{"num_hidden_layers": 15, "hidden_size": 64, "num_attention_heads": 2, "num_key_value_heads": 2, "head_dim": 32, "intermediate_size": 256, "vocab_size": 2798, "hidden_act": "gelu", "norm": "layernorm", "norm_place": "pre", "norm_eps": 1e-05, "positions": "rope", "rope_theta": 10000.0, "rope_fraction": 0.25, "qk_norm": false, "attn_scale": 0.177, "bias": "all", "tie_word_embeddings": false, "parallel_block": true, "init": "uniform", "init_std_qkv": 0.0873, "init_std_o": 0.0159, "init_std_up": 0.0873, "init_std_down": 0.00797, "optimizer": "muon_variant", "learning_rate": 0.0063, "beta1": 0.95, "weight_decay": 0.0, "lr_head": 0.00609, "max_grad_norm": 2.0, "warmup_steps": 200, "schedule": "wsd", "decay_fraction": 0.841, "decay_shape": "linear", "final_lr_fraction": 0.0, "batch_tokens": 16384, "max_seq_len": 1024, "doc_mask": true, "train_tokens": 115200000, "max_steps": 7032, "dataset": "wikipedia_en"}
Each number is 500 + 50 x the weight over its row's rms, rounded and kept within 0 to 999. Layers, rows and columns count from 0. Numbers have three digits each. The size before them is the row's rms in percent of the matrix's.

# layer 12 attention query, 64x64, rms 0.2, rows 0-63, columns 0-63
088:510479549457536434547508472541539501548526480553477494453555540481491457602522628519536431459487512510525457441488520462484509432466580444471482463454406522489548578538633465541369546479444528
076:561505569448488461484475474444495521490486500514417472433579420494536492504520580453428520421460518620470421571533555465446546402445607483499539491442470442564481529513463424463489576498531472
065:567541553561456449501423529512453516402493463480516469489538458596365480461556543476400554524493486478461489486455516466428470446486539383490512507510439482548474471475472429476398413510471564
118:483493531485539485564491496509537511512495519539398528569435470370470507458522602487475542513539434440550441477566602387571457520566507542405505488436535501426553559474507484504490512483479598
054:495536515396388523473482438419513499512603508488462490556515450522583485538473468486436499556500481547459499527425503420504554486506631464564551453547492416543529479561498460605520508562535429
113:519481414515442557448514524502549463494512504436530551500569510569501523490437471578504492534538585526406573472426363495453499586414523457598472528555517542521449454505476505495506518503529372
120:564505458496496537427528478488473485472471464443586502476565534620502495538433404569535508499503594537462549569423420597445483495441479440595464537538443504559465445529475521470491508449501404
121:559497452471452548392538517460443460459421495467554539478508494545520483527461442528615477458516557556401503553414492555458521506453512531530496543512417462528453448538437552535521516372488393
090:559458541462416599474438486434506506512578615424472523429494421446512402546458540601537541557505539507449515470489482486484467504511541483477495443500637490487444485438570548540467503528446508
097:509553540549527411560517537496512566558508515534539498544544375608437508517459604480503573559440546549488517434466534505459394396464484425469566461507450521484430486506434519534535506455524489
100:526496619464566515541493482479546545494526522545457474468574465453490412587506503476427506424461547539456532505494494526436521372516531503471473532576395510466517460445601487541537624554515532
086:496501512565513589483488426521526389548534466491503519454490520476402495492458617427542537475520533511507511519569502464459480611526458428439489566457478604569484483622439504430443537519509486
109:485478570431524506411458527452575494482376487532490579496425539441551489549578534473521400548511486532585495456532595480505540502540407582535457508450505494547524540481546552491446483562587542
104:489524454468532512411498533480530536497451492489519484475481582524392493540504507551433540520481545671501564500452365568469508572462562474592494507447482510517492451527373451487516523469483474
087:491499435442503535544468458465566509502485483498491487367513473492576504492495437443438495573391466525550575517526607471559478522447448543519474483620518496510538448482429560549581529455497396
104:447429488491519446510515485621456522504537550423475482482421495422489526504567503418502503548497535542484563407499514522507560518506564533462468464517570504487505552504473478574327618520535560
106:523563524419468514528522518488507573611478525538421554468391583485516486493539607425503494533542428454503513496500556532488508398539541545461521481482521517477535404537555479553381481405487523
107:489471424510539545576541561350413511483500553507421534474502504545551511479450560440504505559467547569410413474495521504522514471512497553497487584471504491435476453577447460600469500604495456
097:410410526460442497533486514451472492489405508482574548549527503538567484501494430459492524464355450500497507528463479519541399405552505585550524473656484497440499528552499474454489498470486535
104:526523589544530446430466472553451501474451515583543465514446495513455520488482563454518582521420466512502462533513625495542501492412436507399581505547489462556516551525560469523439491490401621
090:453524483548479515512505467562532538579543472386524513487489472427496511424577435454458530543399526485492496422445409621488518520538449576423482463412505566505496528478472517504432416575524475
098:559558500521516574488487496463600527543478490494500472439494599443515501538508378511597484456617510493445453424456460532474467515480531441555446450544497512460471497375493498517451443589524418
107:414529495433508586580517525472569465536511580488528534505499549378446521550416438469503476519473479389560496480459441530482573503427435523458535498560492511480546473502547555556593597535450520
093:614443543449557547428506506492526540458487589481476509646516492484549458495458564461537460437534441426464573519455475559541492550526556571489393444522460490533498495468479462520450389488543486
111:527559552472533458509464486536507443515507510564580525531413521596414524374512432441386492584523540475484470562504626504489439496493469588453504515554538504552525506495479502484532468509426582
099:481478512476451469499462459513375562463438554521546464501549553497541489508347550643459485520472498496359467481522522534463539534541497519497508440478459575435471548503464489449497465449588505
096:491481499535528410481509569582525483563538589535509497443459420483513519489531542501406479496420559400459495435512501530537535514583435402595582459517479510479441466506480525559447488619519457
111:480495481548484529556543542525484455501494493488481471524607483492421507460550668516430422571541512481458435525458475512501505604482545488405504566504582536497506449514611448478408545458512521
100:534463480441574518576552457480506487407504502465463514422440474612532545512443492570404497405466485516542523373506465547499568483430468489501432477518461500512533553557411461506478533406551538
098:524503483523426515487560610560552481538533479450419407478449455420516447433483626493527508477504490534491417542564606470480480564524399548501484468446558462453541472533501407508484510508561529
094:468541481446413571467495525558478529505463475583427495590517451587517550457511373552512552540430541508464477504502490531534496544528529516521473441401562433473481503576540506408516515402484403
102:602503513399512485584550492406459504549507456472454441516456428543535508550484447458393621456533552517568497582450430548494430503502492468491515483465502531550468485487386500528489503535542585
081:502489394577545388503520484516447531476516464496526462547500527383510540485473463566569411423503527573448509499490523469552504507601555555604516523569503461510567509452445433476495510472426579
091:480477520532518419501528491436470490486535527489490498459596482470527472489440531491461516481545555532548564518553462588463537445496373465441495546512550538616585448570540430471503584418438395
088:448463538594573502588604469479508500505515430476557452395537456570455497467516508386438550500423598563535483500506517497507487464522412516473514593514476523545476439585480480465469514453443454
103:621528521490470493382458387526523571426472509513497453494438446480582467511552455492567466487475485466481505448459598537483538437514552528543459471478451501590520544468533508544357495496483436
073:526536498576504506568491507525576491438529474490460458462515441497444536526615475437453507505491557534555487585540537391401475520502438443444536424506537418595483438534520477476532583598517455
110:543429489527535556499536446473562476491563531467530548402591500543488482492424437457511517445486568511568493492527510447475534442467460486516502566490581508494467463596517479494501680515529376
109:484406504491567501580529480435505472515550494477474493385599539467493470476463451417490514429416531474512403548508538578457482398538451493505555570523519501488478452568551521502452602542546423
100:533474498534516501491540541493464478501467508494591492444556484455497480523506505384605546412453578497485443557578472555481524411407433491401552545545539484531475458576571540533414530478451428
090:472426455411521487506506436409489483627530441406462500468399556495517518529538580501515467514590492514528444533459521593531488470445547499434461563464423503520526485504488505465442515543581609
117:501448500528478562523500407560470546557576534488486467515512534388484455498463407528518373531456453458578490478485445579568522515540527369568465574472445508431447511478543518506431542533502487
103:518570428475590449541493454441557460482497453523493459515478488533451483553519521567531525507492470533588421496583492589477430483495480349434508468472457560562554475485431485611497515425490433
100:503566482514586535488474494394464558473510502533434625438499497512502473488468430559447573479525493443447516513546403404445442502488495464534426550518433487531529481449482571542622491571545471
102:544503454495473387466522465504475510491479531565536498500543493562540577512462430578530446415498573498544608465395412496540419569451519502587484467502489517614550472483412490511509429512513529
107:560511524464550566527497513416494424458459561602477486469557440547466497515448445515521518496439471509457498512432478428411489523463436555496548473579347460417436503481476549469592502468535554
096:531441448535524487441539453432566618554425491574601523545517514575570551501525632543511482499479430480509463489483472523465431473513473492509547390494499442428588487516460473545486566492547472
101:482456491589536505545576592504448499510494469502503411466543471564471561483601520561437610528472469490482495459503481489497385462489558391459481554452561531487498516432478484481382512579509558
098:552489645491494556484519561480562546557614405473447483530439502561425478428452593507481491506521504591553527473463528594492462500522498461456469417550502513499516461457477515560420508418511487
106:518568501527491487425526445501542483500511486436517444560486484516403508557556632515450552497449471531465626544458374563470588543482515486539517526430478494529457506491428516458573487394470515
093:510507542537554406513528532439430431472464484610552478390536547537461516531471581508514499452545443551498540505509596451475506392526551540451601494489503490503556458411472515470544556431481423
105:553525490508579464490581494466470511533549562508531471524472465590480505389385465517503518580529552569439526523491590417542475427516509418536527612479516490471378538449529505498465485433506528
095:522543481520474513384554460548575509520488490490565523508451518416541461530558443450596456562602479462526490549514508567487430465584457513512427455448468510432485549406507564505533463458615545
099:489501435470467566499530506466503471398502591496521508652528537512499491570411522535501445540550514428473451477457532456530493487487506522455483525609528495451510436490569509672467433534487470
102:505528551495423544386450542477451573518468441546506504539506483577495459509579630534543505494520591427563514529488562494531502535460526445491404508565446512473541495517482524456545504346487545
116:529535508516462528540476390570532553583498500532510446479640564479477505498372395436467580434526521432441550502441461449508528544519509503399490551514564503485486487510507477474539498525589462
088:541575486458416523477584599539482477487423499533451511629469487548524528531442419509475556502584536494553457633464440516554473483501519489475514498492377444531486568470467541497463446519452543
100:447508561457486461443567488584447533524570449610497427457520471456536485480517548464533478598424534514392539538469455477489530524565487467402484518558472539561472520500593535525407473464580553
098:547480535568571475500498471568520489455521415531519416608496536527505465538436603464502470551527490459549446456548463557470519490476460502432409468415484502477497578597468447494507418590586547
115:541496435485508529553498521405459517407473443450488407478490596516588457504524542515570500471439386548442544548548485453536449481595565468577444542489515526469505568515454592522546428512524482
107:495569487469445437548500523473555470561503494502570512532384530557425537425464567441498433544542578422519467504474494452442492571550452440482472561420407556450548556557414508566498525542500491
107:478461478496548451535508620456468519597559425557425471572511562478495542527465533558485482493440493471419476602434456552406413470483476507583483499543614522447480459483550501518528431485537479
094:485495514562618497469473522567501582397455463448471559518522518507492575488420478456543532442449514513500454422416579456551508593467520547476541589521443487519527585474473437488488409427547482
113:520494489503371452519467566419608515530417518455489460550494445471482465516473465585512545465457582490435440560528519512476558521510481393582561441451503427473575468461434472541540501545552547
# layer 12 attention key, 64x64, rms 0.213, rows 0-63, columns 0-63
061:491490500468515430498525467508577491461497552464501472524546538476574562494523511476606451569530374583631493417515545581536412518475543525520482535464535439467536482519444487592431535510537421
069:600533492493448577479476519517556530582557441528558522520408565449441466574505575448542487532408545440532506542493463433626593564565522482531487531533461532470543482500508579444533450469488499
136:567543509521527518507523445493422518466488518522490524526471449360552502490490397489598407429532484407529499408464538600475585523482491519449421514509479555482467524439495543525530569436502419
153:527546542604495541504564464482480486409521451461512442427445370438496479494515417463617439446527503473469505538433528585418509560495473521415467529573445467536479445499497532542494496459519424
083:458405535483609508484480573606454485537478526470561437551501436605514508515567584576510470508476530531539452486547562580588489427580413504513470440501503459465578500457511503493499459545543462
114:550537551564493495556528470471337497491453525520515542528473444406546466418444540447530440451512414415539493456501549599451491551495483519441484453547483544482491461504492540621586529504490469
098:600558546547517464504447500474480475368553476494482421451497442452568503519465493465549425489460516570528489462547581502457566475518447494458450499538495524489467528364441477641474573519515505
173:544521506520506512508573492500468518530504473487550504502472434392434498509550413492660446436455546446453452541394483612430484517475481478537506573549444446495455494523523576512457452422536456
084:530564448553521477480477571525547491548484582429511506466434424475472518498452522536570487521453551429390477526519495504534561578579426560426510488538547423482454394514447506556424474581565486
082:574562521494479566500501457511506509561455499621513505418590488624488543384450500544431448532443528494509579463557522473517439472481554477524504460477455426484407565478414554450475459495485498
095:561433499478445558478494394539484431525470606477508458544515447446521477481531429477479422475430450571419569528507444415541567526548640493534469529475463471541458479492509543558542560563507478
099:546463549428543536609535497627520513528505485467481493537516529489471526420522586542368497453508578497456446482456502437460509568489469420505499475436572398499553510486428515517595524461489544
088:578484487358549442452526489429502560458587458545521501495376484444555494614431453505455521508446513494528416507411523524551538415487541486544490514491528500517499548589491473506497561501450565
087:515524472583527405490525478543486525518524479399540543528508403435510505502500541526419472475621525419512548507524475500419463431524562507539505440458408511602549454585450478505530471480593436
082:517502531481433521526501451469498494573507534464574480475530550581570481585463417419491538453535533506462557473432462594476557446547512448497533497606453503473479531410446357515463587456504502
082:491456504568431474564556515467457494566535507435476449469504473453505560545485441490516445571445502471543420539518552394511503487612547555565551484518550550382493420537498548551477551510509619
097:504465480440467415566429528439480466664559457572488464570513531425446469474518547466527451484473514478538458498466486482519467512447490498583490490531468446502442588430510534551385465567549570
093:508512478574556527515551509560521554489559491394526502455503575460498516483399447515488561583541577430468511488461505441447427467465515453535425556443604527502477532428525476512531400606494562
091:446546600471494573445455442461570511525521474439516476536490528536493378516516456415483494606426474508557543497529512523543404504577482545497492436548460512539450538447505611485467621510498528
105:537514498427495436474491502429593557458454486441550558515609584517494591439453592531535481511372489539524448542549494457516466458531475434525540529552456481448560608457463557460473506503472471
091:475487526522435564485558445502501504542501451539564493406488488414562502468466471554519473453467493440527390474513504584430403615580399414548463515425531452474513450508538493522438533466541528
094:535499396457526550499541483458559481549448452465477477433464484493549548462513430510559566522650467432506469471489510502599511579546569558468447573537522517463526476588516513549458492599436445
112:549532458449463549490395470478559431465504611558544522507505522368433498547497509395570453542482539460523531518460452546400550440565471540458447474473459498483551402531573489499487546483486500
087:424484631510520477490481529543543518550566425485511592537500530463522502455578500484510476418485410445514536548479432562533547549525502448505511401574489428530447477563578537466475396565543465
102:483592514444467438538525548395493490470469576516582529539473561515431556496592556542419582545478428532446526468486496410480450483541480385540503573537459526454468511484512484534492446430468583
090:485499537486388544493527562460507505421478504547567471553448414546489415517567613508608460537537554496492517450531491526483452601473468506459597468462501464483406577570428482486537475521455508
089:438447414502533479479546437516495453467489539571563471484541477535524547528404414472533490599411608529443471467529538540461443581554468470576487438441523445486492441504569573498442537512503421
108:476427450525501554527484603594443454535520483445501476511488492409442550405498672547543480579447487480454435438515479457476471494491456462577506482533579484553488499472551448523527568458462488
088:506482560543551443558450443497485410471520505474496527517431528561579556456421454558558514482494445542610546529448502464390391401537557509522453456467511513478477521501403496475447526552549557
087:524500483469542479528544463514464509566512545409520466557523529522558533418533540416576453407403542507415431424499529556516507503410412519481540532454608582454423519515557485470500492464521561
086:495490561498506463539536605499606525559517421559464451522578487536425530528532526529538530527493475481543395394529547507454530509503527488407522443462457518535400583480483402425442547518550492
092:487503516495536460528473498579515471519445551481511483376391498503461552461546388431464586460508452479538508617509469525484463449512461528566497588424511498503515505446418558399511465560512573
081:498543521548468522440567508534419529438525543471482620495475560438522542543496432499561505509505413546499545510530415432443413459544506522540487388488437528565560375562563453519498482528513523
086:500513552608543448419459507485477475503548486531538549624497484430595492575434552467529507572532497460433527435541380456465522458549514448498512563525458527469599497474445451580466480512529449
127:511527585542407572455557556509565506552463466404570560486479411473467441481486486524486431548492564565529536428522503516469484608475428485513471521487441520441412376471461514527439511557507505
152:546446548576547564511536522476536512486527509446596536500472449429499444498603412468527458419493535502457525479462467609447443518545478523481464507539411527538432384514455516554386514543501450
085:542469506542423464459400470585559483492478555579445531501512441481515544525513451507499509452413461573466538384508555465531420533425493504531470528470512530443482587465563462456454624421540520
119:463497503568456537494592500535483481524520458492507627565521423471507486491499482511504385483510529583481546456583405530404491525466408440536516541503447507384493433531464501531512576586545469
097:578553559478449524517539561498482435496400601467564456530375546515417492543455472514534534517474427537522469522473538465564457549482505422555455523452479523469444454462488541559494571477413603
112:486427460475528480508487427530509484531581401582466464473476439454582469521527452514508528523517559547552415488571470506519529476501478467361486475485572463560581614534598523567447490496502440
088:504517502478494421523466568496450494572559504575503487424484472574389549524547439442517471511647452577553570422478482513489547477490455532488506471416498477547438437540594449510521517503471586
109:419477414469440536501510439507543605493505501461458507550521461532461482430535448534553438485597443443470539466505522539508595472527564490497488502468372538394536565563581474471486581436522502
109:497473410524448549545482428545393478509485546504449546494587507531531530468511522540477575450571497575516479478525476446515464512452580456530376515445499437614555493486439433591584493466482463
097:552563534473623436446491506503458550458546469461527538533572577478529493489506525549559531464537426423470536542444400621541497570487473478500468566474529443463528479476442508441500442460503372
097:532574484443469407502436425488522525457533489624463521478479430520573545552502543538485496425498543461503487467452462540595475529469491445609551580514390565513608467463522526536434482493521508
103:608516437526495520458552496574515453497468564509568320531431527502505516542456470523578488510498470443495528515531549592526394535509520383499488459562497426521480494506453554464452443524533502
093:595457530557547467481562453464516415618453540586543481505534481587508494513462518420426443400458408485537470447476475413545482523488525505525473545463481441490586563550495454528527580527526524
104:505470485547589515515499523551500589480458482470473520461651390535385468481511455558415617537479546512419528393499479467484421564524535469523489493522513482512492493477529515549567540479439508
089:530527528481533505503442544528597484552469387516435540501453417547563537463460399519497492518502457556400481494557458353492556466518484500523469460453453457450492450564463488597492414544461485
092:516435610498506443506547418446583440582516401451428423437528484460488548578502532528460507536498575596516458550505479549497576500530491488576462484506507498503519536521410503522533439384528533
094:539509534564499416545505545466386419408420536478529534538455478476532493490473511452493444521493458590529634538496486440448466597484528425514497519469474448555417469483471465570593472521543543
097:520481503454590496469574447538499517424477568520505596440457504561543487536580361542432517536506558548440557503464513456586463435496444450580514513527512397468474565458503469508537468516582511
089:520434481407517567504578450499459512489631448463453487503484451532551463472455448468611478408594451519485480473497501482582452546471496605504434506429512519476511574552559580456479526468544526
094:543462481532492491443505504479488537450550579458517516529434592473369483544468545571508474528472457416466442510499443495484478432533522497478439503600490464531543474485636517668487489511488460
087:541540554543579483446518479571462471523485483523521462447497530439522486569530490430574389509536506574567324509504506474577536478516575448551557540574537424475507441545510516519492571477471458
102:500535580522438576486422500494569551548507519473555543523521472434504502496451518458585380515590517344494501509487464483491462573533474477498522560526527505443511569471462440541526450439614447
081:462516539432516449537560570484540520520508467545451527445428482490396551524479410570542579472548526472566416553468430528535460450486510452433499524539376514556523634502519487527454482557483456
100:472462530446510463458560491605519535555503540571531472485454477413596525463485478530536451601468480479467518449570564476471468520472491485492467424496508521534459643474601459554436568446517407
089:494403571543439454489478483601458539509522447572427457503603550573522503586421556509508508529553535557487453460498450445437449439440438529451523574480463495461557515575532524497544428467428499
114:544495537511468474488453535465368504454480550476528444541565626513543508461529478547491588525455456585476538470459463559527452508540557461449447533436511505412580553488457523521482468399469610
101:542514405543447477584472426487552491511530534516425470455496538597469492514496410441520571584584513557439454494462517430542535516433492496472518604509580499490509508535480447578529503563477378
106:534439569493425497460429542511515486556469551443467563558477455556517481494439399522542448530400418456489453442488499629469548548533504492606418545480544478457487415482572472469515504537531463
095:535480519487437552476467567443463532394459467586489542491451543480543604503495533497518489450536546503537492426489593324560495551514516545468483444553460452575541527508480438522442444438535500
100:575538472574516547596617533468523480507481547540507409500514524442474515586477415542487491392467507476413428535457506521514535497534467536554525578442517474502531474417589402448533489460447493
# layer 12 attention value, 64x64, rms 0.214, rows 0-42, columns 0-63
086:533516514474489633461492419483477462441557470481449494534420439485492532527432564493522555497532432472404426588581511516527516465445578579461475560503533398525463495495437512524585555526569479
099:511501491464436545565520495532529435458468514523544487493546481506567430494538459504487492513524579438563460580426500444460463465530476563486384493471402427528537458459465545415646503473504610
090:537448500585543501523450501468512578543497541472491556515465431562530555439559474506443460458442572564421474550446602428520541496594508490567493388521490473545552456459469571466583525583519517
094:482524481456546425517410563500445482504456420491442518570357526533543496467479506548570451590448457475507490515509432547484497582615390425567502524550498529471526453519533512533463566492485543
093:520441538507396524508530550434561539553528526545533546431490548500401511609437540554511487464581496515607440505509438513468488519558586519491544470480503486499377513467475399556430460497497445
095:501503519458451444476492532490463528521429365583486440522460434527473439495562494608439449485533539561496520491569507510531505444539513547459526517529610505595449460574474606541569520488551430
099:447535488553558441520610450484513556437593530457448403483476565415527571520553538470504528491456531616521528491446412537504498484454416450474540439549499500510625480509555539458520514471518463
093:493471483478511503440533447510409561529531487467400415470456509557504517481458404539516500389503528618477511425531498464456443574472516508424489462608443497554535545514543539530556517620525496
088:578501461639492432487476435535429583493549514523479544504487445499603528517393512478557426569522591565474517574575471470489504500488463458516440429525505537559473443598497455508486482525457469
086:538443523528548518556403498415559408428491495427451459475469509518629525420466474463568466631501548526462526423456436540587481491475475569505532446492515504468478573526518450504498459450475528
098:502549537504503550429529442516495539482585424533388366436375548546549446557434519544508507559553459533469499602483495485483532544523508457483431508562541490527546469539508397487494439509507475
096:460505418541458498526434548457540549582432466481493478458436589528538617507552598523522433425484500523442420469547495410457563415504532462499533600489553508515419549507538499519437484503490457
079:464408453476473555490627569465474550471420476465486561499619431567463481574530517607524471526573446479534476491494462438473539453508556558494526536476466444418499483544415524488489521435552544
094:522503544533458503501408490476499550512552434522519510449527476454507535520411515438502653469482547381518438479414519447430443504440510505581634456499568514439481500429478479489480499510547552
084:538458552438492500479519515466571517488492520581452489553610537456422420530440550541501559479406506489486427447485431538477463458494580544457427613423398556509558514454507492492491497477426450
097:570484522470529442540561427491494509477456545535486355585429507508535617445422554504443459466518551542461490472583510502498538561511408523540540425564460509527578516496542452492408461468500528
084:493493545448413567460464430363478484543434493542517499524518542542509570428452509549438425472416537452505526579513497523377579538472484428449546485492480539480534544568523562542428453541494511
097:438517484453579507477559427476526526480515470585631492565496588477525487585561534505524548466459536459495525496558470461522500487570449413496373538505507583529509494400583572508458512526467458
092:468517414475568498506614506422550504535467379490358537570454541485530513533506469466425469442514535553428492498455522550536566550440443481493437535600495516544468535537434505547548489536532522
093:475478435477443566558507540475466452518602457579485473456515550453468537519421485502536549372439540544522504510501514395530573578548406508498504435474469600489463462421557552549540487477491557
083:545436500576474389584543602474536475495469540526480461535530512527527524528536497478467459579505538510454487580435498533526487547473531477386418386515565430429563540558456463454557559551504520
099:483596465416612416569531511494490483482579466522586501524478497461454494468552476579476491538494473395490533449520486520484493443519482502449451535541414507553592524549569490556543561426382506
104:512494458511394400493557542522524446437499559528408550421542531586575496558497543471514526430552433466504434452510475507377495433475554479547555463537514399487484511477447524531492508569511418
091:494517482463546519506465495474465656458445468506478455455453511581451575504510408493466574507508473465436587540558561547503607459500427556509453464471441530515596528534614523491512539439515499
094:524468508382576561478470586541535516508478510545464547440441517481440493506566547578500488536462537505467441477526446642543487541409539529475409509471492482487480538447432573514595425534461556
092:399495479484523562524455487614378445519412527607556525466493537573490551406478439462455564495455502479482515496498504483592574574526484502488508541551523551560544424536504507485489426523448449
086:450405581542512506517513537504443405526453453429508472494465459521535521480559464585542509549467443474581444587491534559517517384409466515577509497548502556567404531474479439515592489543471505
094:485448544495523519470511488581447499466440434568545475536509441514516474539627525527484586533521485490546621443431460480510559539415400436454494563532478478548539473445577547533603556497467490
107:558503457427454539424501476502474477477525390456529509533552624531510511532440564463595481484516505571454519492494529549481527439496582514431445532435438529473555487447510381504464589550582544
106:518396407516550536536512527468423443579463498540521502525516501470512461498593540549421462570450483497467502525442542533500389530526447494526522506457457394428475543611504489595537499597543489
114:488595545441448505459470481573491532569520545484494507429617485529405458512435470431546552637489540530574413418521499502477495464494409553468542533482480530472465526401435507509467458516513500
096:510554528431489413591460505438432530427496514559488517448510590470559472518457544489475482568523528587556502590514517479526457510534477435436515561516454555433537518481526506524431567361413547
104:538506461488511375521469447556464494510489560397476500514536572543568508536370401589548509506469511559504482489469453559438493579518524490545470480543482537481445588593439423557465513501452493
103:517508524462442548486467505513493448512532467433423472511511515572539536459469474443508456509437558562379501511490561553513585408482603547458502494486508432450541546451528648487521542613505452
106:472345515526535467443566465483457466583462389510589495480457581513393556538482521531567447474501494518512579465534513481525517531499477477526538490506450484462594463524468502555400574523538429
092:530515511414514431507493575520500437517448478505414447515478478424589509456462544468462580462482465523527455419502519447446635610544417451550558546495553479486560436484523555475497513530577453
098:420478455595555494457555444587427566435507439498498475548449528539494552462484452366516595474529500519435452509460463524551499433469419529456598475503509547494496516455550496509527535573577563
108:548479536464491544463476496412518534584425402466503559589470465455492487466616494553474572471538529485480514540528574533501609526406497467576512425568559440561491523517459472549477511485418557
107:515491458592497366512502587522493486554416545494578435506569464501495525463502497521564412424523577529484489481530467446552469507486460527424550366489563537483559470533471488540529474560553588
085:420499464525510472563534491556500531537497467498561466505472555522470570603516575489532500360517434468517581463487569561507517429486391433640416465508553451450514530466521516527497536464516508
102:494488579456636543550376503451520429490506530453581442523434482571473541507450422516485537495477516479545549511472514475565490524541445534541552510493425540513431600416516518503502552383488513
114:498523443512456514446505446495517407485522472499637452624450454553603484398472499542469522503529466503530538461601533551460556473493534494550556450495460483535538460528515434492366446510463498
104:461456495539553558469490578435459482537488421512482416504467457501501559555521455492360453489514547482563505437584480567602621498560471462477455580548546549418491498547544509540534521454492490
# layer 12 attention output (transposed), 64x64, rms 0.167, rows 0-42, columns 0-63
084:506572559547565563410565474480500510535460511469484500434505478549581478513522470560421548561474483515525610429555462402497463474565485499455425440513424481574516446558567405521502429523494448
102:521450534459515611427462475516452554467556533546501427468477517395504538492554441522418523506582512478478452459502517559423467388522564488525543509582554580527519417484473395515464575538481508
097:510441466519528469473484554451531488559509456416467438519606438534553449520464494514578440490525436437555549579508408510461523398459470460568550504619562495492538500583528464435505485572441513
107:517510448420475412523463437491454499471469448579548443528458516456482536546521485408533508515480583438575521497474529652500561538507493473490528594419442533576506554545429591462468494446511476
095:552516528494524487556508480510531481394513515580405611499471475573558508520380550524369599584460470476444584485520492456475571493449505508480461512433551449494427512443458526496505478501497530
090:465531421534547536547482511536446524547516553511468412509428537476477519549449499416598518515480568393500491504528430581531499495551489480455463438591448446423550471606533580528422451520451467
104:484503432442432519569522613496423530542433487536557482565427484450502476441517400487563469466533439429422453529495543533483512551539545489459488526533577525513458478503608519496407594552442535
097:476505552467465397414602523500503497604450458478563552513568471523533510542504487414527540457421440547526422601489556542586495433541441543482503416492516496536465530536569518442485474420481478
086:500485508433497512510436514566586509613461476564414493505480467487518539514501409511461505548507497452550419566545494482498592440504457509438451527495473557440447464574548523364503617464562516
081:520476635434458480513477470450561408598437484511524483563496409481421560547472544499462423537591478573537556534507495542387477430542516477482552527535492479502474505490427448522530582522455509
094:559467533473542566418457479549465461529440552523481471514414497451534528553552502534462458409389550441483591610470387518457578457524487517520494497498437513614459478504545510484495581495541498
097:559494573521530580551511470413501492487504457506510544497484440567541476529532444472562539460473479495462560534564318538571397576489588481490458527394422454487467480505464511507535521503534470
091:493521625610498471516462419456425518443557529375453544483482586523518421498449598407385517532477470575517508461504512443514428463526497546538514504505567509515502517494484505476545538563495480
100:482501461472524410565590508498501479515507486560465534450497505490515554343525499577431571541570488586577507469535455497509581396417472458574494426455560512459484534475503495431545506507562491
078:558460561434433438484462483498393548539586618548459540435504521575546395471531532447514442557468516538469445502503486442447559539515507566553515530441490511423408493501574505572481482464526496
100:495540492435449472468504541479467512506509475516542565641495497466570427533453486574576498507500445452604534593365425539522565498561507495427468485543494495478436520485505529526533514482441386
086:601462579477583525550504455501542549417530407571537483512399452501491552465475586570534519511551499510486489481463557439476519472515428449509472426474554510417367529505540495546494461564486434
105:505538562461420545532495520524480506465566479553543509455448510519514484560521402469540477524487547553362420469459452571460593589433496484466529492489435500526490479534577580528457468385580484
082:575486446509479491507511476481544498512506500483585422573442512468519501540556523448583468478442436530562478541554578504541461523470513481451441505533450481485479517604632510395407499403399515
091:524552548605475592504516502553517510456457466568520559475498506593556463451588422526530535479470528558468425504409536610491459527464458429453387552501478450485518486490532486498419478448557436
096:550492414540523464517507540476450502606542546442568496478450507444536433530499477508460471434559484556555580510476457491500483498527391542570571605475452475561482514442384529407505516493444578
094:477525488536536540418504405545434462492458494616577414487508556436452511554461420473562474472571526527420507416499554487531515609579527443523507536496483496531508542491502555522459497366527485
103:498455542566493457517523486533499530521555460496482456486553448510555427506463572490427548505450359545501582447482474460528396484491511587546476421497608450507467545456462540447546443560538602
083:549515493485539389419566530458523520445457458565495525498504474434453499598521415511662519464462588499556462457494441486526429457562537460503497439583522497515450525532579510514449502517511421
093:446546579519546499554533492577467543470581580467485365520511460593511474530494588533563487540486542560430381517502480434499418499511482450496488512497405523549517538560454467459442514435446485
107:550484482594448489444543505557538498438473409526563480487421432499552500445520460536549505514483544505474387521620546582465480488574496454512429499408451545468541502567434592555551512500494452
085:525490509487535446437513498435505561537476545458529461466642441502509520422468481497478530394485497477578512411493518463588442495554518478491559575641422482443555552496472543473459498544466570
094:579545457534503554479537550510480444480525475537519454502534525411474504442478439449585487494482506559445397473468562524517397433594466415467550443602444540540463548487510496587532442534497588
104:571526543405474572463527416393488472456530539497456533455574469443495467580473561424555496447446518576537540505463490473496541502432448570501513510447474501486473541427619445584490530507591494
102:589574510481462571515417443503473441529568469430466391504501477468447485569539532450557577461626491464487463470457485440525519531457470507522529482447590507533543638532468507458510466469438532
111:428497535523423474449543570530473495488478560472432577492553494466500547424417627593372487514490584476504465471486557451515485511455535438461564537476550453521466481448518493472609503550556472
117:507417481476474612457511435435496511549532564457457518534512560452500413423495604474593447475431522533530521505424469552449552634507528537473494538524534499551486437455494521463570490414539465
107:552496600588459560482541587531548516503548479471560463443424500451419508500619473434596427551489476424475471535538462495500427424555493514489535564498424490510531495427550493536504411472536479
101:385490419547530530503521423457510625406478518555500534448459533489596452498503517559544480501540464512611440435507446464522553592527427466497468570473439523541512501460408505498508517553541467
112:424490532481520512597491506592501502456500563538500483544473444446583509437546547472485504484553508518527401570527519454436551424570533451409434449406595522479448536505564448471586481443475533
090:517514476517524553461429387449537539518496592535427596498512470555452530502491399471455498499469445484536587557600473494523448395435582517579492492530427518480532571445422468523515491497496547
092:538450552516458566574433468488526494471545550542501474481436520524524416557590443544481507490529570509501419453568550514396486568461519471527449563421454611488462472586461497498487532382508449
098:501501475492515504489498486576465469448511548648464484441526513478554484538375501493558489544360487479509516477504437442557409473519513528482540506542440482584513474514527563538425576525555387
107:475490595426536515575550379481556508430509476498486512510463513599476445495540549448473476598500445551508577471429569547438569517486462495545406542466415466524483525487579528497573508433508446
089:542500575467471586439404504568531551562538491482475499482518417489538422519505496560454494523487513623411517562446437488569489477523604487436568489561453438491472413506488483432572431498524501
107:512515432439425530447575553486543532619541554520484524483545520399524498563513475534574433451459499444461516493477389575517575503466467546454493486445491430493465491540514629451429479484570500
112:473434575505509463541514505502464571464517578469389510389480544454384520496477581480538498508476561482518444474462514375502438490569466588536516511477560489429475467537554491555543554585479550
099:616591517423458487561469447502495515492479519610419541534545556524524549508485450489571613483575492529439510508530445422460438502451538533515497420436515438540498475416422489460494486490515583